Weights of a small transformer language model: vocabulary 26177, no biases in attention or MLP.
Each number is 50 + 12 x the weight over its row's rms, rounded and kept within 0 to 99. Layers, rows and columns count from 0. The size before them is the row's rms in percent of the matrix's.

# gate: layer 7 MLP gate, 2560x512, rms 0.0685, rows 287-295, columns 256-383
# up: layer 7 MLP up, 2560x512, rms 0.07, rows 287-294, columns 256-383
# down: layer 7 MLP down (transposed), 2560x512, rms 0.0822, rows 287-294, columns 256-383
gate287 101:49 62 63 61 33 35 44 49 31 25 41 33 28 49 43 46 63 55 46 41 48 33 50 37 75 53 51 47 56 42 40 57 33 28 36 39 51 36 46 81 55 51 34 51 64 50 55 59 51 33 39 44 58 57 67 57 60 55 44 62 52 55 27 52 37 56 54 61 34 65 79 68 42 39 49 56 52 44 54 29 49 27 54 41 67 67 32 61 35 45 49 34 39 63 58 44 34 32 51 65 35 58 39 62 45 59 55 45 51 36 25 56 70 46 45 45 64 47 20 29 61 75 64 53 59 52 33 31
up287 104:41 59 64 34 55 52 62 47 52 41 44 36 56 68 26 40 51 44 62 75 61 35 48 37 73 62 65 65 49 65 47 44 34 50 52 42 47 63 42 57 61 52 63 31 53 28 63 43 47 48 59 58 57 72 48 42 69 49 52 49 49 47 40 65 51 41 56 67 30 54 53 91 49 52 50 57 53 74 67 63 56 76 45 60 58 36 61 50 93 43 48 40 52 42 43 30 34 63 68 54 63 75 65 36 28 49 26 60 47 40 35 36 51 29 51 42 51 39 38 18 56 55 37 37 39 56 53 53
down287 098:76 40 56 52 44 42 63 41 43 46 33 49 76 44 47 54 37 62 56 57 37 54 39 57 81 37 47 32 52 67 59 49 63 56 74 38 40 58 49 49 35 60 55 48 65 57 46 56 51 64 47 49 48 22 53 43 64 54 36 46 58 42 40 55 34 42 47 49 65 63 46 62 50 43 74 59 39 51 60 49 52 58 46 47 51 44 59 52 55 67 63 47 46 38 60 57 60 82 72 61 73 62 30 44 43 45 55 62 35 44 25 54 57 41 59 50 69 62 20 31 46 47 72 58 56 54 48 53
gate288 099:25 67 46 40 62 57 45 54 85 56 50 51 64 71 55 60 39 49 57 54 54 46 61 25 43 47 48 39 33 42 55 60 31 55 49 51 47 49 62 52 57 38 43 71 49 49 58 29 21 71 24 59 41 54 62 67 48 59 54 41 47 73 38 41 34 24 50 55 43 57 40 40 39 54 52 65 40 64 33 48 38 35 68 56 51 54 58 31 57 51 34 55 58 44 39 38 51 32 69 46 38 61 45 70 40 50 74 59 42 57 34 48 54 69 61 53 58 62 24 46 41 37 69 65 44 39 26 39
up288 099:50 76 46 61 47 43 49 34 53 51 59 45 28 55 40 64 38 66 56 51 74 50 46 33 39 52 62 69 68 66 59 54 36 67 59 41 52 59 52 36 49 43 50 54 58 37 75 38 60 62 59 46 54 48 49 63 54 47 62 50 33 51 56 44 36 42 56 62 53 66 66 49 53 64 32 69 43 56 35 26 59 53 66 43 60 48 51 27 55 56 45 43 25 43 35 54 35 45 61 61 53 51 56 55 69 35 43 34 50 46 67 70 37 40 51 58 60 59 52 51 35 50 45 65 51 45 65 42
down288 101:54 61 50 60 56 59 39 45 37 53 44 25 51 70 52 59 49 31 71 53 63 60 40 63 25 69 57 43 40 58 45 55 44 65 46 45 30 39 45 34 58 28 45 60 38 45 34 57 40 65 68 37 46 41 48 27 29 28 60 31 36 41 61 47 50 42 41 53 67 39 59 60 42 38 56 53 52 56 38 44 28 46 54 37 29 22 54 45 63 54 48 52 39 54 50 60 52 58 47 55 56 47 24 35 65 63 40 49 38 58 62 68 56 39 54 54 49 37 57 44 35 53 68 42 77 57 54 47
gate289 101:68 54 35 57 41 39 54 65 31 65 53 34 66 45 58 46 78 39 49 63 57 46 44 62 44 55 67 37 46 31 47 48 38 38 44 49 57 59 60 48 50 21 33 48 33 54 34 54 48 52 55 41 41 77 54 58 60 34 63 43 28 52 66 31 48 62 74 50 41 40 53 47 35 66 75 29 37 55 50 46 56 45 66 35 38 38 37 45 61 48 39 47 41 46 51 37 63 31 42 42 46 48 53 50 37 54 62 45 55 62 59 66 33 49 31 38 55 46 56 52 64 53 49 33 29 48 41 26
up289 099:65 51 51 38 38 56 48 56 65 57 43 24 30 46 62 41 58 67 25 46 56 61 50 49 63 60 60 57 55 48 48 45 44 64 56 51 60 40 61 59 53 63 38 52 43 49 76 58 36 35 61 47 46 61 63 53 56 50 45 33 41 45 59 46 46 71 40 56 47 68 37 58 62 58 71 33 59 50 52 54 44 62 53 30 45 39 62 43 44 51 55 62 33 37 36 39 56 49 51 64 76 37 65 65 66 45 68 43 58 44 46 65 11 34 42 59 47 50 39 42 34 48 57 70 56 41 48 45
down289 103:56 46 53 43 42 70 43 48 47 18 52 36 54 34 48 45 58 45 55 34 51 48 35 59 49 59 56 41 46 81 56 44 55 41 43 56 60 41 37 46 63 57 61 45 64 65 33 58 47 67 26 19 61 56 52 61 58 48 34 51 66 39 65 26 62 40 50 55 66 70 59 36 55 63 28 44 44 59 60 28 40 43 63 58 37 41 58 33 44 61 31 46 58 67 52 52 63 46 35 43 52 51 62 45 43 52 37 45 64 47 46 24 48 48 44 53 50 69 59 62 43 49 54 57 67 87 51 55
gate290 093:78 55 56 35 56 81 61 30 42 39 65 47 26 82 48 48 44 69 64 64 53 69 45 73 54 58 62 59 66 47 54 48 56 46 63 50 59 53 66 41 45 62 57 44 51 58 52 51 61 52 48 41 32 50 46 47 70 41 47 48 56 52 47 36 62 53 65 55 44 76 35 63 70 52 53 47 59 30 42 49 32 71 50 85 41 45 64 48 46 49 33 59 44 51 62 53 55 45 43 41 53 69 46 67 60 42 30 40 54 53 45 32 36 69 47 28 59 62 48 46 28 28 71 67 51 38 52 60
up290 094:65 44 64 52 54 40 55 48 51 62 60 45 54 55 37 46 33 56 80 42 48 40 60 58 47 49 46 61 50 53 33 56 35 78 44 38 68 25 35 50 40 53 59 55 33 52 60 42 44 46 47 49 71 56 59 50 49 52 35 74 39 65 50 24 54 73 41 49 42 47 38 49 63 60 35 54 36 54 37 54 45 51 50 48 25 48 82 49 35 66 48 31 44 67 44 42 57 31 43 60 46 42 51 45 52 50 61 45 77 26 36 52 47 54 59 50 72 69 60 53 42 45 76 41 47 57 44 40
down290 095:43 62 39 75 51 45 76 58 43 56 35 53 49 56 53 59 64 48 68 53 53 64 34 32 50 46 58 48 61 54 66 61 59 80 35 59 41 30 27 82 61 40 55 52 45 39 46 54 49 63 38 57 68 61 30 48 42 42 48 54 43 40 29 57 42 47 51 50 48 45 73 40 32 46 39 56 52 59 55 39 29 48 39 62 53 57 52 56 38 53 68 52 40 40 66 49 39 51 46 67 64 52 37 32 28 61 70 39 73 27 62 56 71 47 57 37 42 40 42 51 62 56 39 51 64 47 68 50
gate291 101:58 48 54 62 16 63 45 57 32 54 33 42 46 68 31 37 51 48 44 60 49 67 47 44 41 42 71 29 57 54 40 68 47 42 29 61 74 57 49 70 46 56 45 52 71 59 45 41 42 53 64 67 46 45 46 63 55 50 51 57 34 48 52 49 51 67 56 57 33 29 64 55 56 48 54 66 42 37 43 38 54 49 40 57 39 62 37 56 42 38 59 52 61 45 56 51 64 47 31 26 41 39 35 67 62 51 53 57 40 33 29 46 41 67 45 63 44 40 45 47 54 71 54 04 47 51 69 57
up291 101:61 60 44 46 53 61 60 73 52 30 44 66 36 32 57 69 68 58 42 43 72 41 18 48 43 63 58 61 46 67 51 41 61 34 36 57 40 36 50 37 44 50 52 46 35 42 43 50 62 62 68 41 25 55 75 38 46 60 46 44 57 53 44 51 36 75 43 50 56 36 61 55 46 50 39 50 43 62 52 70 49 55 45 48 46 32 69 51 64 51 34 53 43 65 66 50 43 58 58 59 56 49 62 57 44 57 46 33 54 37 47 62 43 42 49 61 38 67 71 40 59 34 40 48 40 59 59 71
down291 103:45 40 90 57 69 47 54 28 55 44 53 61 39 57 60 41 61 34 52 65 47 30 51 70 42 54 55 29 37 56 65 49 61 57 47 38 36 60 41 62 55 41 56 52 30 50 53 60 38 58 66 41 60 45 61 51 53 45 52 33 61 53 53 43 32 48 55 45 56 54 51 63 60 70 37 16 59 75 47 57 42 50 46 35 55 34 59 36 31 56 51 43 52 41 51 50 66 69 62 57 59 43 57 31 55 47 62 47 62 50 53 47 59 28 45 35 67 53 72 48 52 49 67 44 51 43 50 41
gate292 100:53 28 52 57 62 64 48 57 59 55 70 56 60 27 54 67 56 58 38 50 42 63 37 53 43 60 59 53 42 36 14 48 65 35 65 47 52 39 65 44 49 65 44 40 47 50 54 65 36 46 49 26 53 51 65 44 25 53 51 42 73 56 40 48 46 52 71 32 38 36 43 43 42 64 38 59 57 29 51 48 39 62 30 47 80 35 61 37 50 44 46 43 61 72 65 72 44 31 47 54 20 48 42 71 62 63 23 30 45 49 50 58 59 59 58 44 45 38 52 63 49 73 61 70 42 46 45 63
up292 097:50 28 54 36 53 62 62 60 46 44 52 41 62 29 38 55 63 46 29 45 24 50 49 52 52 73 71 62 38 54 50 72 34 37 43 38 35 64 53 62 58 52 61 34 49 51 36 62 56 52 70 61 60 33 36 55 38 47 31 40 63 31 68 41 33 56 54 62 22 72 50 41 39 28 33 30 48 49 31 35 46 34 40 41 32 49 24 37 58 51 50 45 48 49 44 67 57 40 65 34 58 48 53 38 55 57 56 42 45 43 63 46 48 57 60 35 84 33 45 31 73 76 65 43 57 43 31 70
down292 102:44 67 54 27 45 34 46 42 27 57 48 48 63 44 77 47 51 42 51 42 45 59 20 74 62 43 58 54 51 52 45 41 42 29 31 42 51 49 68 55 50 57 51 48 43 42 42 44 37 29 46 59 69 51 63 51 41 28 53 56 39 44 72 38 45 68 36 55 48 40 34 55 70 63 51 49 33 77 43 44 38 58 41 37 40 42 60 32 32 49 61 49 61 35 63 42 29 55 64 42 51 55 74 65 52 51 61 57 64 42 46 54 54 60 49 53 50 65 70 34 60 44 62 75 63 56 40 47
gate293 105:40 52 52 59 68 23 57 44 47 66 37 45 35 54 34 58 34 40 23 47 40 56 30 70 55 42 49 50 63 51 56 72 54 51 54 40 64 32 42 43 32 45 43 50 50 79 31 68 54 34 57 33 40 39 36 52 52 24 57 48 53 46 43 51 38 42 59 36 53 57 24 44 48 34 40 66 36 29 60 44 53 43 52 56 55 36 49 49 49 48 50 59 48 33 68 46 53 51 64 46 41 51 38 78 52 27 62 70 51 62 56 52 43 55 45 61 53 57 46 50 37 40 76 45 58 47 45 33
up293 104:64 77 39 35 78 43 68 61 44 42 44 63 61 61 51 44 51 71 51 66 49 40 74 62 56 49 42 56 37 35 25 43 36 80 53 37 59 46 56 53 27 57 38 58 64 56 71 41 76 46 47 48 50 32 60 34 88 72 41 41 32 71 62 45 57 55 43 33 47 69 31 23 38 53 35 52 55 46 59 66 53 31 46 36 65 53 46 58 22 53 36 31 63 41 48 32 45 66 56 60 42 54 35 52 43 48 54 40 57 62 34 33 48 50 36 26 58 37 39 46 59 42 42 51 55 32 42 39
down293 101:61 72 65 51 58 30 51 73 64 34 62 67 53 72 53 49 72 52 54 56 55 44 41 45 39 54 59 46 51 53 54 36 71 74 36 51 65 64 53 28 54 54 48 40 68 69 58 30 66 34 64 58 67 54 44 45 60 52 57 71 42 65 48 33 66 54 35 62 37 60 33 59 49 52 64 58 43 58 60 69 34 44 56 44 31 56 43 75 49 41 62 46 40 71 49 42 62 46 76 36 33 43 33 21 75 54 41 28 59 32 36 40 50 51 49 44 68 30 56 67 46 63 35 52 45 31 66 76
gate294 094:68 32 27 67 42 52 55 67 41 41 38 65 56 43 46 41 49 52 56 49 36 55 51 25 35 60 46 41 44 56 45 62 59 49 35 44 74 59 43 48 35 49 47 39 39 40 34 44 78 20 35 54 46 81 38 49 40 52 56 38 43 47 66 64 73 66 39 62 69 25 33 60 65 52 42 51 56 52 54 58 56 44 44 64 61 38 46 40 48 48 42 45 66 54 53 71 27 55 47 37 75 53 38 48 59 36 51 64 63 32 42 42 42 50 46 46 61 79 51 61 62 47 53 59 33 34 79 55
up294 098:46 53 63 44 44 38 66 37 67 53 45 47 41 50 45 51 50 32 51 57 35 53 43 60 23 55 42 25 50 43 45 57 49 53 47 37 42 26 50 57 47 55 43 80 54 51 54 57 50 38 28 62 52 26 53 69 63 42 47 58 74 59 50 45 65 65 46 49 50 67 33 41 40 36 47 61 55 44 34 40 42 41 59 47 30 52 52 46 56 53 67 43 35 56 72 54 29 61 53 83 65 68 64 55 64 60 64 60 39 52 40 50 33 53 40 49 41 50 56 52 43 52 48 59 48 30 56 39
down294 101:48 72 32 72 47 54 44 53 49 59 44 32 46 57 37 46 40 46 60 62 39 39 54 41 67 53 24 48 66 44 46 56 51 41 38 32 37 52 61 51 53 38 40 34 61 69 46 50 51 35 81 34 58 47 54 53 46 43 59 57 53 50 47 52 66 33 33 60 58 45 49 32 48 57 54 36 36 31 36 32 61 62 47 43 42 67 32 63 56 51 48 46 46 69 49 49 33 58 50 27 41 47 61 51 73 54 55 50 54 57 36 40 44 55 67 35 54 51 50 62 52 62 36 60 53 44 41 62
gate295 095:37 42 35 68 42 44 56 72 55 49 49 50 46 42 29 51 64 60 42 65 62 67 61 38 70 51 47 82 52 48 55 46 61 39 52 37 40 63 55 39 40 51 52 48 36 13 42 42 56 58 43 46 41 22 32 60 70 60 62 49 60 46 56 47 50 53 46 38 44 26 37 52 60 54 60 51 48 49 51 32 34 43 50 35 59 51 61 63 50 61 53 62 57 71 56 56 36 41 35 75 76 25 48 50 55 34 39 52 55 61 63 38 60 50 60 58 56 54 21 54 50 57 30 49 45 41 55 71